config = dict(
    attn_scale=0.125,
    tie_embeddings=False,
    parallel_block=False,
    init_std_up=0.0247,
    optimizer='adamw',
    lr_head=0.00801,
    grad_clip=1.0,
    batch_tokens=131072,
    doc_mask=True,
)
Each number is 128 + 32 x the weight over its row's rms, rounded and kept within 0 to 255. Layers, rows and columns count from 0. Numbers have three digits each. The size before them is the row's rms in percent of the matrix's.

# gate: layer 4 MLP gate, 704x256, rms 0.0706, rows 529-595, columns 0-63
# up: layer 4 MLP up, 704x256, rms 0.0648, rows 529-595, columns 0-63
# down: layer 4 MLP down (transposed), 704x256, rms 0.0637, rows 529-594, columns 0-63
gate529 097:145182181164112153151113090160104179129096134212089130155192164122125139117244119188109095138169159118153148109097162165134111117116225142112118153181112149129140087119097120143150090129128118
up529 101:164176153133146166065164182129147104082143166187189139113142159132096149116050144120132090170158099157117126147148097135127135168103134093145186126131119103116145085073101059115144121097104152
down529 103:161179107125136137137110129110153163127105123172068143121166133122099187096158146103121114072168157079079130075111153122120178103058169145105116125211090190138163116146069104200146118126151130
gate530 107:116123072093110122033109170093184139118096143180151169134091066131164153124083062158160128116191137095157087037140108138193116170120113091122114155097087145099180105120097112115122166137129091
up530 100:165171115144106166209138111143100085136077123147146093126181149047125155099140144136059113142148107106097165155119141117093102106194138108089173118115101112154153144145168134117131064123098169
down530 101:087202143114164173167149120117143089080106111144064125137088072069154127095107126062117120133111122106156120166129123095101140120127106118128144135152131129141103107165119111198122095141102126
gate531 105:133119126122112149103125136142107095144097158085155108129143137118137153085116167170171097114159144119162189078169107150139108180157143125067149166110161166109056095128133088168103153113141140
up531 105:044179145163132081122124110118138089135128092082107141126109084135101147145146098097127110096142159099114054119091178039127135056131110060109135146155136116134144114122126165156152124105116108
down531 102:107130109130055112133150119144117091088175094077193157113134116081116210079075148080124105083147147114095080124137156078091129074114035092116155131146199171144131134097110136083152135118123097
gate532 099:112129140091172186116141107068101163135105095123115164113182071140139138061111181115143146077215144093147135167160113123155123123163101109083136110114098150116109120127068127127160167102133120
up532 105:101135138145151147154144140120103120098100163110150084170114146168078116170131121099118126152136108095112137153107075158107134166158169104125173160119110064117109223081144165150080133119123172
down532 102:187127094112131134077159104124086178136127177121134145148112109126124121164173181170127158127138142058128142147158174155113137110189166072112071109069172098120064143098143086178135189125094138
gate533 100:148166097065128164114180136117207166104123098154153097118146158110101121134135169115153162113177221180048134150089149139176090147190127117141151106113167146089108178164103106075099113159140142
up533 107:139125121100120170192091092178138115143128125162150059101109142123104120112169166134092195091092146179130161128063172095109110133134145137130104153112068107144139098175152151151108160092092135
down533 091:126109108227090091181105172115113084136153168124104158156162102135174141155126110149112069136084055089165115110149122112126124113056085131134152163124112132172158106038166137140127142117104103
gate534 096:134141088185080159120135145124126130053141178097134098148177071133176143078102138150083118135141081100155105158122124123182149120223123042154127149191077121173161110084060129086111146179108156
up534 098:125192108145156093141134046116061106147141133094099189133106169112150116120117062088086100163153169048096114156155119107156095093132064090095122076184154137164083167119120142147085127168128167
down534 101:131154122153099174158139145116174168052094133130131111153151097122137124166132101139164070141133133079117069110143147092095142089089153141140155114106143155092137135087185143135062127131163087
gate535 096:210073076101127123141164156185117116154145139130138134143135152140152128088101161128155130095125128157112141126127107144187092098122158083137144079112109173113157143143141108068155142159100184
up535 100:090173163119204104141116111165164149147166104118126103091157125168151147132142126159107098137149139160151104147128186139080153093089108130142137110153143147148149176093127098146166172137115180
down535 100:179054139184093120125156158102123091076185123129118126154114109139141182072146134180180136134116123126109133134151166056204103081134182094227102121152176154107091127091141112141114070166139150
gate536 103:148133183064060048164139118141152157129104088152117149083093181109132136091132040123164121098102111137159142063132177087073154153136094086155121185116142111109096181132109176134132121176143142
up536 103:137127170107139142146172142098087141109136116103066120113122151129107139131085147160177101104192097065077170140159109052226140120114132132112110179147163132132140111105144085135109111137143067
down536 106:126106096120114110149148152153136165115095124144062168152029172133126142102079101118165145157089125167142124063145142104080143074128121142157130186112075076102118086124010116112098119124110127
gate537 096:155121192154119129096140207131129136091252098140099147109122078162115121103097135132143103133128147130128132193176122140118115128190169161101155118145062129108157103132159105188149172142162094
up537 095:099132158077097085129101116166135075094139054087124086151123116141093057166085063131135207133148110138157083147147106143152140140150158072121127154074126138154151149155156174137138146155111117
down537 098:146155193134132098156150073144122100164061153159082086151128158116099099190186090145148130113155131136147142167082127117161118129134113101153149177116135137138146197113165123133145051170148136
gate538 091:081136117098133103122122102179116125143134157133092148192079155166129123080146127137088153104162102142137114105090145100107096137121091149137114097109126134138023075151182100108072156151153158
up538 099:100136130141209132115174134138122101161154138095103140174113113183127138099126156177137119135169101113182109159162144093201202167120131164148159082131148123105074125117138093165127125152132147
down538 102:145116167085091089157170093164119123166158154140100096163068126151161095149136126096125175117158081186192077082127135095094097152056092130127082134129134166200067064147193119162109131081124136
gate539 112:135169164152136143118111092121060090214168110119149120081087128124044188164141109123139139124105120146131128110125076163154112161108248159108116089062149134149150103144141108124147161155085110
up539 107:094156155124116140161121101155154158099123133188092093141141103152120113154127117099104129151119105063135165092097122134118159127185086152141168063106128177106108076093111106167154155119120135
down539 102:139119123086069204145125141118119100111145092157141158175097128128140157146151125152082119072149148083131154118154162178065111149117165086153193072107139093117083101109082169133120144157101107
gate540 088:101112130086128123114115162142186215142165122141180118149081086126095154186166167128133161121110069168108153145123215146181135159123116131137127108167090151204119126135154113150117110146154136
up540 092:169101145139131158112149127135091116087112047138156073077182098167109131118123125184120129167111113183119117111097077137108135170132110145128165081085199113149098142098112164154132095149137067
down540 092:147075079147157112140102112098111125133090076119165189151105130176133132088133103130140054125105131133154117075164139101091131163141118121099122189130099131151141090124117183059077099123143114
gate541 103:062140107114130124134094174080141115132114108106109115152103122094134180116079110120120154086144103162145120100120110142114144138112108125087127191128151126156052104121111139115176225155161133
up541 105:175147126146120172160161155102121144086105187140106117198135130149102124190164085121092143148108083073135127121078130165114111134111096192164112179113086144061131104119124100099171165135163092
down541 108:103068151101122135132136100144104084172158122081107093142084182124125111147099122121158114193137207130153135142188090108179170108118165120144102107128165148127104121170116180092125118164065166
gate542 093:138084132152079091187125136120119207103147126118100107115078123121080132144119108097147144145091150168096094177114177138159145151168145126089085119103178107110108094121133097106091125158178192
up542 091:041085138125099130149106079152093130123144159125130180143105107122174157110190112138194157141168119110124193117148099153157176125145133166122143139152102137123058120215152129132127107164159091
down542 098:111106140087169184152161125109187098162149087156093117187151137145084087142198143129145093156154133135068138129107164076067115146104100152113148072102096120130155119081147125177129093117150113
gate543 103:150154162160106143100180064135143138132109129107113134124166101125110147105132133149076109178165144083163124120055050129123128160132141123101101106137051080084087039121133084093071186167079133
up543 099:139111131159153086181107159126160123146191114137068153077109133177134146151162137125113169157090171115130111158149167119108131168198108089136117144100157108150140101161121129114118087104150096
down543 102:040182143151134164131127170147125146147167133171080134132167146109091127154180103136125187160119129100101170113123078176179134145113123116152098115140116140094003046097124105047145131148114094
gate544 097:112192143114121144105139108112123134114151092121093157103150170135078126182156112120142179133139107129102192134109111181142122220155132165169177167143129120143112106171165070120092122162176152
up544 097:141098192128122119050112212126158127174147121120124117141131093106127116161123140100094167129146111119127082153140199155125135110137097143121119112081080069123111081120169054179150097110156143
down544 102:163141180105072107114128103110176093172117108131088135103121131138118136140100138144112135119101114156149120143077121121184134194124100139136121141149126077150127041114130096135106116143129156
gate545 098:111118121094146172110151152091108171195186192121127107113097152116062182118137174103135157108148079135160118100088135192185105165138136092084124148093119097147141177118077129104151136153171169
up545 098:124134151080155156128049105139140148115098156148127109038161118069093100191082110207101112137088120172144141131182171155000144063086096112164117175122149126134164059153151122138167227107093073
down545 090:139126116145134173131177120152121084106120038136173135138089132147144114086150103124164118090152116131108176091086070094158101113139113178103166091078123147106137140158137063144084082119123101
gate546 095:130100121137110142146142121126199160142152087075152136102056080122113151115110096117150137132211119129102104093131084124164123160126181090180120126094110138158110123092149116125197123139092082
up546 093:096112119116112101090162129211178148082163066131109111126148076160139136151182138102125175131187084136121167115076110092136157154138112095158110154066172098122130114089097080120132130081152077
down546 090:116176072155157118160084139113084071112192160130093142108142092144149171136178140074111157157082089148138093133085217165099110129111104107130104139170109097140140091145093137153138154070105088
gate547 105:075072106128107126040121119135135100115153102164120144100107126084144191077079170132164127130161140068128093098145166125123137128148182155112135127099080141060153172172148139155171125135152131
up547 101:146136165158122147068169179110145163169133123150171086116105201130131163131114102085200117090113021088127087074139135132122107109131181097080216125159124191140104135137152123176138076143151182
down547 100:092122147125056137088155085099099163090088172138132179123156118165102139144150178141158137114134170150153119131147126186144152114092141125177171107123122111151127150147105147154182139138106151
gate548 103:128174129133167139112098108124178102177126066128054137091152092156130135192118135144150169113139052132142137088114131175138140132085140142122123121072105093152079147123104158130119140153139157
up548 100:152187134099116119160123137140128141153136122114081097098150104152124188138158131126095103110104150163151157098122163122158137144136152125082084095159060138179125169125157106116155131104137107
down548 099:131117102128129178131092108097163129147129109111106140114142162100090152147159186171136142170113090188112088097142152120055145137133138095150133113050171097125144100120059151085141156155119175
gate549 109:146115162156125143062125126211126098166143101078077198083086141116119144175063071125163123120121077092204122114156094124154105100112113094125105139111105113101082117129100180124139229197130076
up549 102:177105082168106129190117161136147138122123151116130072156111165130166134141120150122066111166148068061128106147125068138142119053151113102085159086120132048192195111135116098111136126145114044
down549 105:136139090158107133104093146121084093121119104153155119187074172073150134162120166164112118162109086102164075167099033136118154139145118130175169133076128109098108173126097100165199143141107128
gate550 102:191159152169119165098171130110109086136131128116090153165143158122133182141159113070143099070171110148122121164064087113111186150139146124123148115168154104120108151118103104131131135173152108
up550 101:119145111138098123138063155195172166179085115048152099168110088111165078144116124102150124146095075149118187105133131111120082132149153150104140130104128089130156154134142115080166120146130193
down550 104:130172120122084198127043187137114096121150078131140152127137113107101074113131131138188090173084053158103111109113115101103159131116132152093177100139109143123145168155116082015182103144095136
gate551 100:138168135177109106078142069128102160069081071129094185147103164097111168111233073118124170132123121132116128125163123109146127166136104150072120158090085111150130116120158152093057206137184113
up551 098:091139149155146139116108152134089094114116076091112134169138159086139152087113143166110087165114126132117153064176086154230123106148110147129134105163129124155160173111095085091120144125124127
down551 104:165130190084106149115116254171117095116135139133127083116089119106205149074091114137187129172123135114160142139128100151137111091124113157146174160144124125148165157121185106129097079084117108
gate552 136:151076131224127170080126081126180115157143131053066162188093143129124189126088117124193140093148167162111177124088111111095145171135108100098143128113090123162126067131068107116099124181168143
up552 143:175085120185182157111097106073158139128166138087074138186092115112114151123098134135181110090105112122111159147104141103084194181181119128113148115125104065199102060090099123117093130165187168
down552 090:137136111155143133109113089126107103107143145136116116156081103126116112151134138138132121114108142158145139138122129107115142128153125136138149138119114135119112146096139112157114125101142150
gate553 091:158182083188149153118129138131107056121166148135115131131132062167162124172111162168095109140144157071116125146115145147129100155134071135136171154136088126096121099075151174073112097159126112
up553 091:099021145150124117145095145140088104146074173154134154174112122055132142136161138096147119145077109095116142158104134166102093100169127129082129139103140161102120092150129096178143173148131133
down553 092:083079175096108142153133207123116094133135126100108191151088127088132154114107128109150077094102153089144123168141131142059085083154164103163099144093116150084134103094154114131146151098104133
gate554 105:196152166172097146164112151116109188143121138150179140089052110109083169173130061077107126162120088176112078116149120136141110142120178132135172154124110119108211104155165086096122164133083142
up554 096:169147135071147129100115076180113140139113074150116124127089063147165152145082143215117118110155145135140162123140144078089159159086182080131131102094097116120094120144233109146111122127096137
down554 101:166121114115129141108126116024137125081124112145109077116087157130099132104088148111058159120129131087141118219149129175141098131198120136121144150098167143086143144081113131102039179079139148
gate555 096:127147155127099081096150150141107115121105168126096134117128134148115171126155202157115089121199134100212129146152120194180121093142121097115140080126099175088081135162107159094100148154131101
up555 098:120112139112128133152124053130100113106110173060104122140119124168090110164160134095153138111160121135078163185179109177189136113095158131146170145144152139139106143146135195112059134088153170
down555 102:100118116062119118147090096195075131136126161129159073102184136157083091136150177088117125111159176098192112158128071197134103126103128050167138062184172146118090078178121142128100101114095091
gate556 091:141132109158087143155116118133054113102112117130110090145147076140149145114206164095137149105097132138172129169160154165132108148069189158161155121137149108118127150136158084168160118110126113
up556 096:158103102112147089142155127133099142124141198125120083117150125152161147095145135045160174087178119190161069136119104255164141137108076126135138095066133150125050136142103069069113122120180105
down556 098:148191091168139098135077148128051148114129129063103125091136078154154149145127139060102197093094055107171165120149101117151115152112161128170143110064159125146125144103159137126177145115177163
gate557 099:102107151129091117129136140173167132117123178135144151128101199097160159107153126163109101100195137173132062129172124123114201080189119125121139130146162135108130138185155091158105074150111130
up557 100:163215088121070138138122145131161142131090099195068141102150106146191098078091144077104143111103225130117159097122120152112112146102156121181113137189151146111150094097128220126083100170110152
down557 101:120104114114135130141168145069143133171089084097193140150115053154124133132152045132197168161170109114180232111082153159139146145078132117100119103140054141090090100118139059103141157101147103
gate558 120:132141118138150206131107120153148130152115150064154085196115080138113111174078111066078136133112057114152113096131095107113136152171128159133122119126137139131103140108150140102089124178128167
up558 110:121101118132159129105128094154086053127100122106102056148096141094193103111192106140157119119116140103183094183087089175165107121157180125094085155080125117175120125158086129104106088132188115
down558 111:134096085125205158099115188125115073143093136086150101132139112112055137141144165158125187132146093142095082151115075116112156150193142134148121153143148127111131106099156245164120150129162133
gate559 090:107158133152109174141091129124175154139126196106139195151176131067156126198070122143157138141073111166104110134130106114135136149098131114079171083129095100184126112078177110063071127146160172
up559 095:155072167154137174129156086160180132125170116179117094164112138148133156128197110102113112140147155079101155165099144161144155135145113105105149174146138101140123123073082156168101073161193113
down559 094:167170106172119155158095097155151147158119162154096172184178076096126113210128100093212103132127090142096141127127137045069174179068081140097185079174079178054173152119129125140112149133173135
gate560 093:140214113113120115163109047146107126134135122123152145140100120110088151136092105124101084082119161156122173133152138136111142122142158173081158080055132138096166092153141071116148192074125142
up560 092:111120121097132058147155141165091223126062107088135080106117139134133088167093145126113138113072097153167151176120172135137124151138176104159126174135127168106134086173101157099102123122141102
down560 096:119071079112114121147172124096161114140152100133153128180182089121144116106141189111089164143197147106130097164122118152118108108184120121137158122166127074157097150125113120121154148151131168
gate561 099:185123137088147146124136123133092167199120083086096148088168100118090112108106185169146091093133111114162134054135092165132154112068110101127168168085158140197152129118077117142130148130169101
up561 095:139225102104116072155111177143160132094172118088114158120119100112148085184195117063166164126133131130128160117089140135076060147157170143117139142117122147146156162129154199110097097120133105
down561 101:116121133153073154139071172122175044080116124164126135149071155131192186134137129090143142113132170099141101171137146127081101166177073132173091105187183092106112086167123149121187134190126123
gate562 096:077115174149177141119136176148133094192136117078093129053158134121065135112169122129207100136129091125167207069058126189133129086109147174096087120133139101161131149114100126156139085132135122
up562 100:131098121114095083135115121087172138063107089208170105165162132136133155151191127164089174143144122091093108149091119114090085142098123111181123077132105124098106178124110143140143156128094065
down562 095:144101132090145187079147151097125176113106183096140115104134110131176128131138145129120130118076147188097150141126141126118112174159136135126118176105147097126119118124124138157112144139148159
gate563 106:082136074140177174073121138117107137124146052107134149138108176101102142175142120137096108077148101140176126110093070138097156118155073130108079103098160163101118146116082176033073126166168130
up563 106:118101124157113173121104110121118146108138122131090109143169118125145119131073093156107108143189144153123171174124166088111132143130149118140142077099089139114107153068111120133125131110172109
down563 103:137122104148151124110178128122111167098087130099123152147153126128109115145173178099148102120100112110179177123152124118125174131084135154170091110104148140102095139133146132100089096082162108
gate564 096:101134116124103116105107102084172150150148162113103093117088124147109164117148125146129080096163129136097125123102141115165175091133201085100130169085077103168179140181118094122136098133127118
up564 102:138163077094217147113169078163056146037121119132165107130097171130153132123131108127114130141094120137055122174150098155118159135168145136101124151133115132124171145152128101103121102175119064
down564 105:085119113107153138125114127149131156136139072129137118116105114102133110104100111191123075122070143115100198145124175152160138116120130142083125173095126105127196135154151186051085115120143115
gate565 092:120150123101118150169095154070096051166145121164143155164152103121131148100134137136125116192095163144130131132071103118141110148110164156147106147108118221153081094131127175119184137155132111
up565 094:175129174102119106111129135049122164158085147131140136136126097189059144151119158157134171128120130204120166159167146198078179145147164115183185173162124104110147151163163164114165135106138141
down565 096:152097101187093114143153107158119098068127152147126103094134165148123131143117146122085143127139112060070126138131133094137054109140112120137060116149080196112147182118163087161136089135074066
gate566 091:137145130080192120085165104126112144198166105100121135098149183069096139112124150120168114054123176102183106149155141161127092233147111074114124126148114102110135126089150043116108187165145131
up566 089:096128121137193082112141054126117161095174130118105130110125169117104089106133136055050121154074114076127121141127122180124096148104119174154129125090111117074194066085172141131121136093123116
down566 090:126107119158196127067082087078143170140137120172123143090106116106141096141173156141070123138094174087117120155165162130132171103110154130152094126158143107129202128074163133074165149117114118
gate567 104:119170105107129127197124147148091116121129117106129109178109097121150127119124106095153118137135167086117058118102075118108134118129104129132120072142133126146143188083110129047166141122164064
up567 095:127182136109116159177170150100182108134162138170117155138131172156147108142106143135105182135146120196101104117130146135140116105145117112083153172106142124133086183140160118139088100156147101
down567 099:114145097155048059130138108086168138167116148123109114110149164130181119168116139177133132175144106195141077078116093140058074113076104126103096136169143053128162137150143147123138142120104074
gate568 096:156162108062169087110076126094084132177129042098124096142092121110116109152039109088119164087070163103134114144163188136141144168122145167074147155128079121123130140102138136100121166144188094
up568 095:128150125139157125090163141118070133131165077179111103117110127132123118154139148106101175141091192127106141111134119147137125150067129118143128135097129099113158145111122130159143158131152090
down568 098:111122091094183139079149124098100148143121115164123065156036162156166090185124089125120180142062193148144132143091109127094147159099129103140111114098163132139174087145132111077134165141130094
gate569 100:115089154150183122114143171109100164176150087157157148085124121120108146152117106145141135127154131112150073156100116145112120143138065208148131174077141046169143143102118106142085124205136103
up569 099:164058103174162086102101125116125115100144136135105159115091131116123107074117149154116099167119135103090106130172138129160095067117119106208107141113176120223073112128095102143080086123124173
down569 097:144170151165100122137127129115128142129132125110115105104147174148164151151134136140133138155117159126120113127099090105091109095108126133134130178181134140128107143134188143101170090112148085
gate570 094:182134136129108155104100106187103193101154101072126148131121163085100144144099067208117151124139144142099172075135153087131115145085153155174169140185093087138161113101121115123113200102085140
up570 095:118115177127102136151140191170141131109138172081115128104159126057117168118098111101136089175137183134133119087172172102058158126186134115108110097173140164150141142124155125175066094164145169
down570 101:123192121103148180118100144130140219103153091077104136136140142137130119148133097159135163097131132173098177241119081148118098102094118119181171106152119081160122082114085118122107153115131128
gate571 095:145113140112129085111122171122092135151136070095120102174131078164138153194139074120157114057129117182218128134088124132064114155158096144113125171140182140111132124172136169178112118175083152
up571 099:096148123170100176129150112125128138118130146144135134128159147148148144077135103149190116148133141133124137105160039140089163149110107084095152125138114134136111198111102147146095112139158123
down571 103:108136162104144125129122115095066086124113139104123062148085096105104133221122120133149202092158117121154122159106117057098132158102120142159148150103148145146077175118131125110118119180125171
gate572 094:158149074086135149149095103149102150175160110139106120094135079121138142137126151162129137076114096158155126128067191124079133112063196127169071117142144133071193128167043085145131140125136161
up572 095:094111118154098124118114191102149165138128166145177149136153140104129156162105084169145113112047124167127148111107099085160085093179146190135077168138120108096162130149144146128151174139131132
down572 096:133124097130098151087121099138088123121127118100161084117089138162126141110085165131114123169219139128095146054155107121138172154109134083118154139080073125179076148143108112163130075100073097
gate573 094:115086131140118141110098169119118129064103105125122147136109118136132087146117158101111104142128139145047110086136112084137057168102119135119180143083162139087160148132061115122103148115147087
up573 097:143042109115120156125124112156086142174116117151135108205114124117122081106157066182028102148141147119117155153158123139109119147192127123129188165101118146127136107078091113128145110087136128
down573 097:155125134106102106131156107148106114148116123130111152104083132165078168126152116100143133100084080160070146140129201108158089136177162125038056089207077076166135173171126188122134090106144138
gate574 091:081136138109109149166153087122170122173127065119146196146153130116129156127065051102191160059187160125129164085159111099123135113121109165148120109146202072090080136161169179120165129141169126
up574 087:163127141189119139107136155140126122126137124140102074129128074146092131062134124145118102144121173156151103109128130119135130148091143118143209147107059172133137118087102156111049147117083140
down574 094:122090137154125122186131140135133146147119110124163168094152104105068132113104113146174127109155130071098144150151161114137073145156054163108112133146137074137033177165159087097127143134202104
gate575 106:153196129137135142110183063115133142150084079141129150123093119160085136139122184152169124096130134147112185170164146118138160169140175118106148131121130123100112189138139134110073165180181082
up575 101:101185166149122144192145070170108062086188167125120116185118141131169112157065127102087194132136100102118136103142131142079122115127141115171101131194106086110194102121054126142122190112147102
down575 103:076101154131085133190161098168100105091169100171161060166108152067174114177064132091094194099133157111082081100104134141098144103199138070150065120156136115139167159165126124113130155133117131
gate576 107:154151172110066159107141152105142115189057181142104149137207144142112153125121109128186162103146050198119177112109126130119130168145124134066137091134131154124120136202108131103096150100174163
up576 103:133073147170160151119181121125154130082134124171138129132140102124179100116115050164140104137106139078217168118152123159131132106178131061113174127153181116072112169086162127114137120191168169
down576 106:156086080065152117122145150140191115209106152114140157094171121160108135120111136098123186112145078140127148128139112137169077174100136161080160160113115105111153154179125115159084148158109144
gate577 100:166115139139096143101190149123172189102062094033104150079131130155096125139150141121188121076152146144098118094118086091109136116135115152088162150151140132110118182145150130052132130147122125
up577 107:119179133096133125151113125159099136138140132192133164144118162153096125124148255170133138130139093155131116114129147119085148123127149174128159145081114196149108117150144205148139150110177106
down577 106:158181153131127139142098142158163116131158117197158162167170107117109171114112126134174122159149145114113078147141162139114129137140137139106130135136104175102134127155184193180096153111155193
gate578 093:135115130126077085101079174098158150140172097113083145102106172169156114128137143114133132089082130132162107148171198088130153138078172121099203102111106143119113144105144115135099139182195090
up578 098:135163131159130120144118132076154172152121140095109111120158157178121100150163128159121111180078138152144046118196095169181131089119099126170128177150107177117130167103107134160151142113092091
down578 098:100125160144129139167165127090136111111123194116089145105165201138112100105131161102117163197089111115171085176149080112088153118149158142126128145122095141096177123158162089149145127103114060
gate579 095:097147110107122113096177114173167119092146100093093061136071133126174165066145176149147141139109115138091117130158137162148125137135106094119099091094163133114166100132128097140141125152088168
up579 099:120139069119155116158152122110125084150115140191164104143109126127121166097164102127172143176067093128158136099176172086169147168138145165106156199081110162159098119186150164203126089110088100
down579 100:102151135087161125181116081142093155164100154150140147114129088154104113092123119160101134082170107162227130112066119122149071111105147148143163084132070114136131117148135179165118157088134118
gate580 105:151083120139115126224134159134173093149168151117131182109122144117083158145139060093134152104111097126156155086141141070112172164124149157119089199216133141127151144142132119119138123175135115
up580 105:097108196147122097133192124190141115111132088114133185026123177146091116183142138068132126148070098130093160165143149172147175083083139141158119139111212125126109134127129169127154083145118076
down580 108:169150125120131117188089171081127121148130164097119117145128064016117166109111128165130127138165145150174155087141118131167040148145101122115149092112120094118128170093154119110110131119137156
gate581 094:102118119073096106115169087141211081125149123118102134187080130163138160066084136122132133095162145114144171106139170093089177141150098117134185115184099142122142109142191095082116117134148154
up581 101:122207149145140183101092115149154159132131100082121060175105164162125145138075134131197104212138122109104131111145125146051126150130067183142114053169081105146210125145126139122111136119160193
down581 102:141192100131065162150156069154141033098179174091102094161088168145106131125099191121151127163150152152088103204140056152152120118174106135128135095143107146113146114154135147180124153112059143
gate582 106:101088137171168114100070107132077118150111150184132182167163129120083112160150142136150135075122112102108179156111077115133136110102164139063132113132093145138152098134129114143157152178130139
up582 096:146137099122036120155156084125160090111200127048087133113106092109142135103145128123115140108164149177136162106110149173061143136100101157162100162162132139167129137080174134102140117127144116
down582 091:120157125181083129109122128170081140130109144127112146129089122086110116135174100115157119091160190178131118078089096150094152086109123135107141150154071102130116144143118100161113125169093185
gate583 091:162089107131099099124102148130126157141103103069127132152127139155118127085064140105161129120127116128131134195147149146113082150152152102130154164113136098174095124151112095175134138126102141
up583 098:110152143122120116159154097135090137122148146098177087175167129209104088127106170184131079119083084110092115125139153192110116118093128139076121149101155147134156123134120160160122157069141069
down583 101:069174118124158136166138106135158138142140138183092130082157122111152132146201085119104099126124147119137114152096090146135136091094128123087122128127175162077147140098100186156108145092153069
gate584 103:142201151139105121113165178248150099149083087133157131153122095126136169142116116138142126121093135147146164095133109111143081240134139136106161176144075168087101121103136147153163178190108130
up584 089:138161207142118146150118148191161121096121146143174126137140126159161028169195083126068151189105128145135151023134084128144165183108180135118090103110117121118141113120119169241168176098082150
down584 093:100158252113149176118098117113122084089126159175155120108128147124171069125200164089108109173086139070074063096109105153117148079125175135167122120121175077134153137128107131151089119070144110
gate585 105:204136181151111096118171101169116129178141095100083103155130147090114141146140169106182117121106145146113147086134195135107105111102130108090134102106122110075120080105181110157168123159113100
up585 104:142156138148131129110131148094137170151126085096095159162101105175129106113069126209139131100150212128175171125157172146072130141140135132130114080131112119129118119153168151124132118139124106
down585 098:166118160175103066107188138108139099138086127175146099156128095083083096126135176104149181121145119133161141051174152130140177144118098148137131102148133084132131100108129194101124135166090139
gate586 106:084144141144148127115049094100109202161142123142167095136080116078168153115134179118115067187140119131131164131178136200126110161087136108131140176106171167184118143167166111123201107157100106
up586 105:099151168135139147044114154157147178112143132214125100163134110136175134114135186151194162174130135109149125109098162170141142129141107118089103084100108185108144102141118129107104114120176130
down586 107:196190165141098111126191135169137143123119139171128145173166078152157153142192118178092159137142160141096153124150135131138134120112105148135181089134178143149098142108080190048113180113119117
gate587 093:099084085109141126115158203108148074124110123120081158179139065123164147106130140150062162135126124067152158131114113146106134139110122063093122135111096141100145133095135128141100194089107155
up587 097:094052099079079123164137193103122064155061125121116095169193187108198109142106125173125148175138119121134100172111114067107111130115111147080084120183141108095124100110151172139128096111169169
down587 098:098162140154127092121073114140145159132138071147159158131157135100155123147130138162119154132144159092184094126164128082153090144047135120144133166165136140136118157121150115027126138133090120
gate588 101:114208151136092096143135137161155146166092155061107099099138155124117121194156147139122151089107079133143130091108130105091139129108121150134129128076044154168158153141140179096151139144122094
up588 103:128143093101152128172189134078089162163147068149146133135110105170074118123107111133130132189073124161103143133130156080136149145118151168163089151068152125092108072128156102113112100180090109
down588 103:112198119160050081128088089147135107131110138094072093091111155113161156153143158062083117104215138131168158108092192165082085145137107070128166144182163094100096149131097160143123176116080095
gate589 097:168175125115084134153170166133139151087081105143062134149170139158069098115075158101124103088087101137095129127104120148111095189131139068152108124212114168139152134056111169124063127133153081
up589 100:131014140177131168136070102098114145117216160143144157125143174147130140105180076118116148159134124132106144124150088145158147153055083152121116094076117169164135077092078136096102174137147093
down589 101:159093078083111151155102145119139114134124111178141150143124125049213147090159110100104115179139133056097124090094140156145092126122157123096153158145138113146167074098183132097096162096153113
gate590 100:138150126071078100130175126120120108155085114115115168160112146135085161105097138132156104017147150144119140135174151107141157161057125150154151139083135111113053067156089089137114074112124181
up590 099:119137139092135125137124123086157072078105174081117091123144177138123113139132145116162159085163115097158097110069133151123062175064147131097099174165139154099166147090085149112049135145134128
down590 101:161130098098123138124135142074106118110155152131105057117124152133114208137125137083104129159141116111146157126110204146096118161148175116066105159125175133138117151126081131102104135125140136
gate591 098:106046107126145119094219095125122165066099083133149122170109150137141127098183125136090066139109129089096172129086134109101155148142106055068117128174111107157137058119139074137072126151145112
up591 098:136168126217077105128117089137098171137080114106102157165108112127157130165190113112127118166114110116136085079175096112121172079202133167077112099149113108124141160149133106126100129109183115
down591 099:179093160144127171129093123132167147171139148112143146144146128061131128127116044143100143100113159138125124116148129150130147104137148186123129113190118113089167146158135076126130193108180149
gate592 108:130145172115186116165148106143152075111081061101092124076093141146141145081110080082119122098139122168128105159193073061098135147115172148145112110096144131157088162128105130103149108158165112
up592 103:138131115080098118080094127070196161124084162107184071109171125099170188151159112172162138124144080150123102098091161114118115081181161123134113097103115090115150145183129122111182151116142120
down592 109:129173168097104168111085158100170155108097160126154136113089138100193125144046060163129160167140096124135106153096144124130164126174170158223126099114072133138134155157156179113175135137123140
gate593 092:178161120134127102147140128126115117197066037158130135149109118133121163163157123100142117144171139181163102111156152133088139106198129155078145197100143155115038085115152140118117148116125105
up593 101:122157153106117120162105115083174143121165184078169121091152128143114157115147104106175123165138129099115180176142119130097163105152110137128132142151123083116192135136162141255165131110100181
down593 102:078110170090118122174170134131130180135126113093136104157146120058092162086064135171110100106105126065093152108087125080132171132099154111075105143126069107162216107137102115157183101078134164
gate594 096:076093132175106144106065114128091097149107131071112157142083161092147146128108125166120102108111145085078119119068109060139094107138162058102148097059134090152099120130092168120099169145153155
up594 095:113161145075112094136087107112155152165113122188087123123114123068122098086110116122176118174095126104095127083153123170018116128106117138135121094141110131209082095156179159176123172104124162
down594 100:150092116100136118121105128143133111179137099121112120191098145085193166095126120153128120130176133113105111164156087129091119126131061150124099141116104108155169081062113127178164059152101190
gate595 099:124122200126151137191130119082138126124211081081101149141102125155115126138181173159113099156149101116115134116135125067075101105132113089178143147149105107133141126068110113123128147177108163
up595 097:123213137153160151135138075102091167104140112183134160155082147121122106160142140082115099201048170124126173133162150112130128131108101133148101128191144127090087129124145137110100147117123118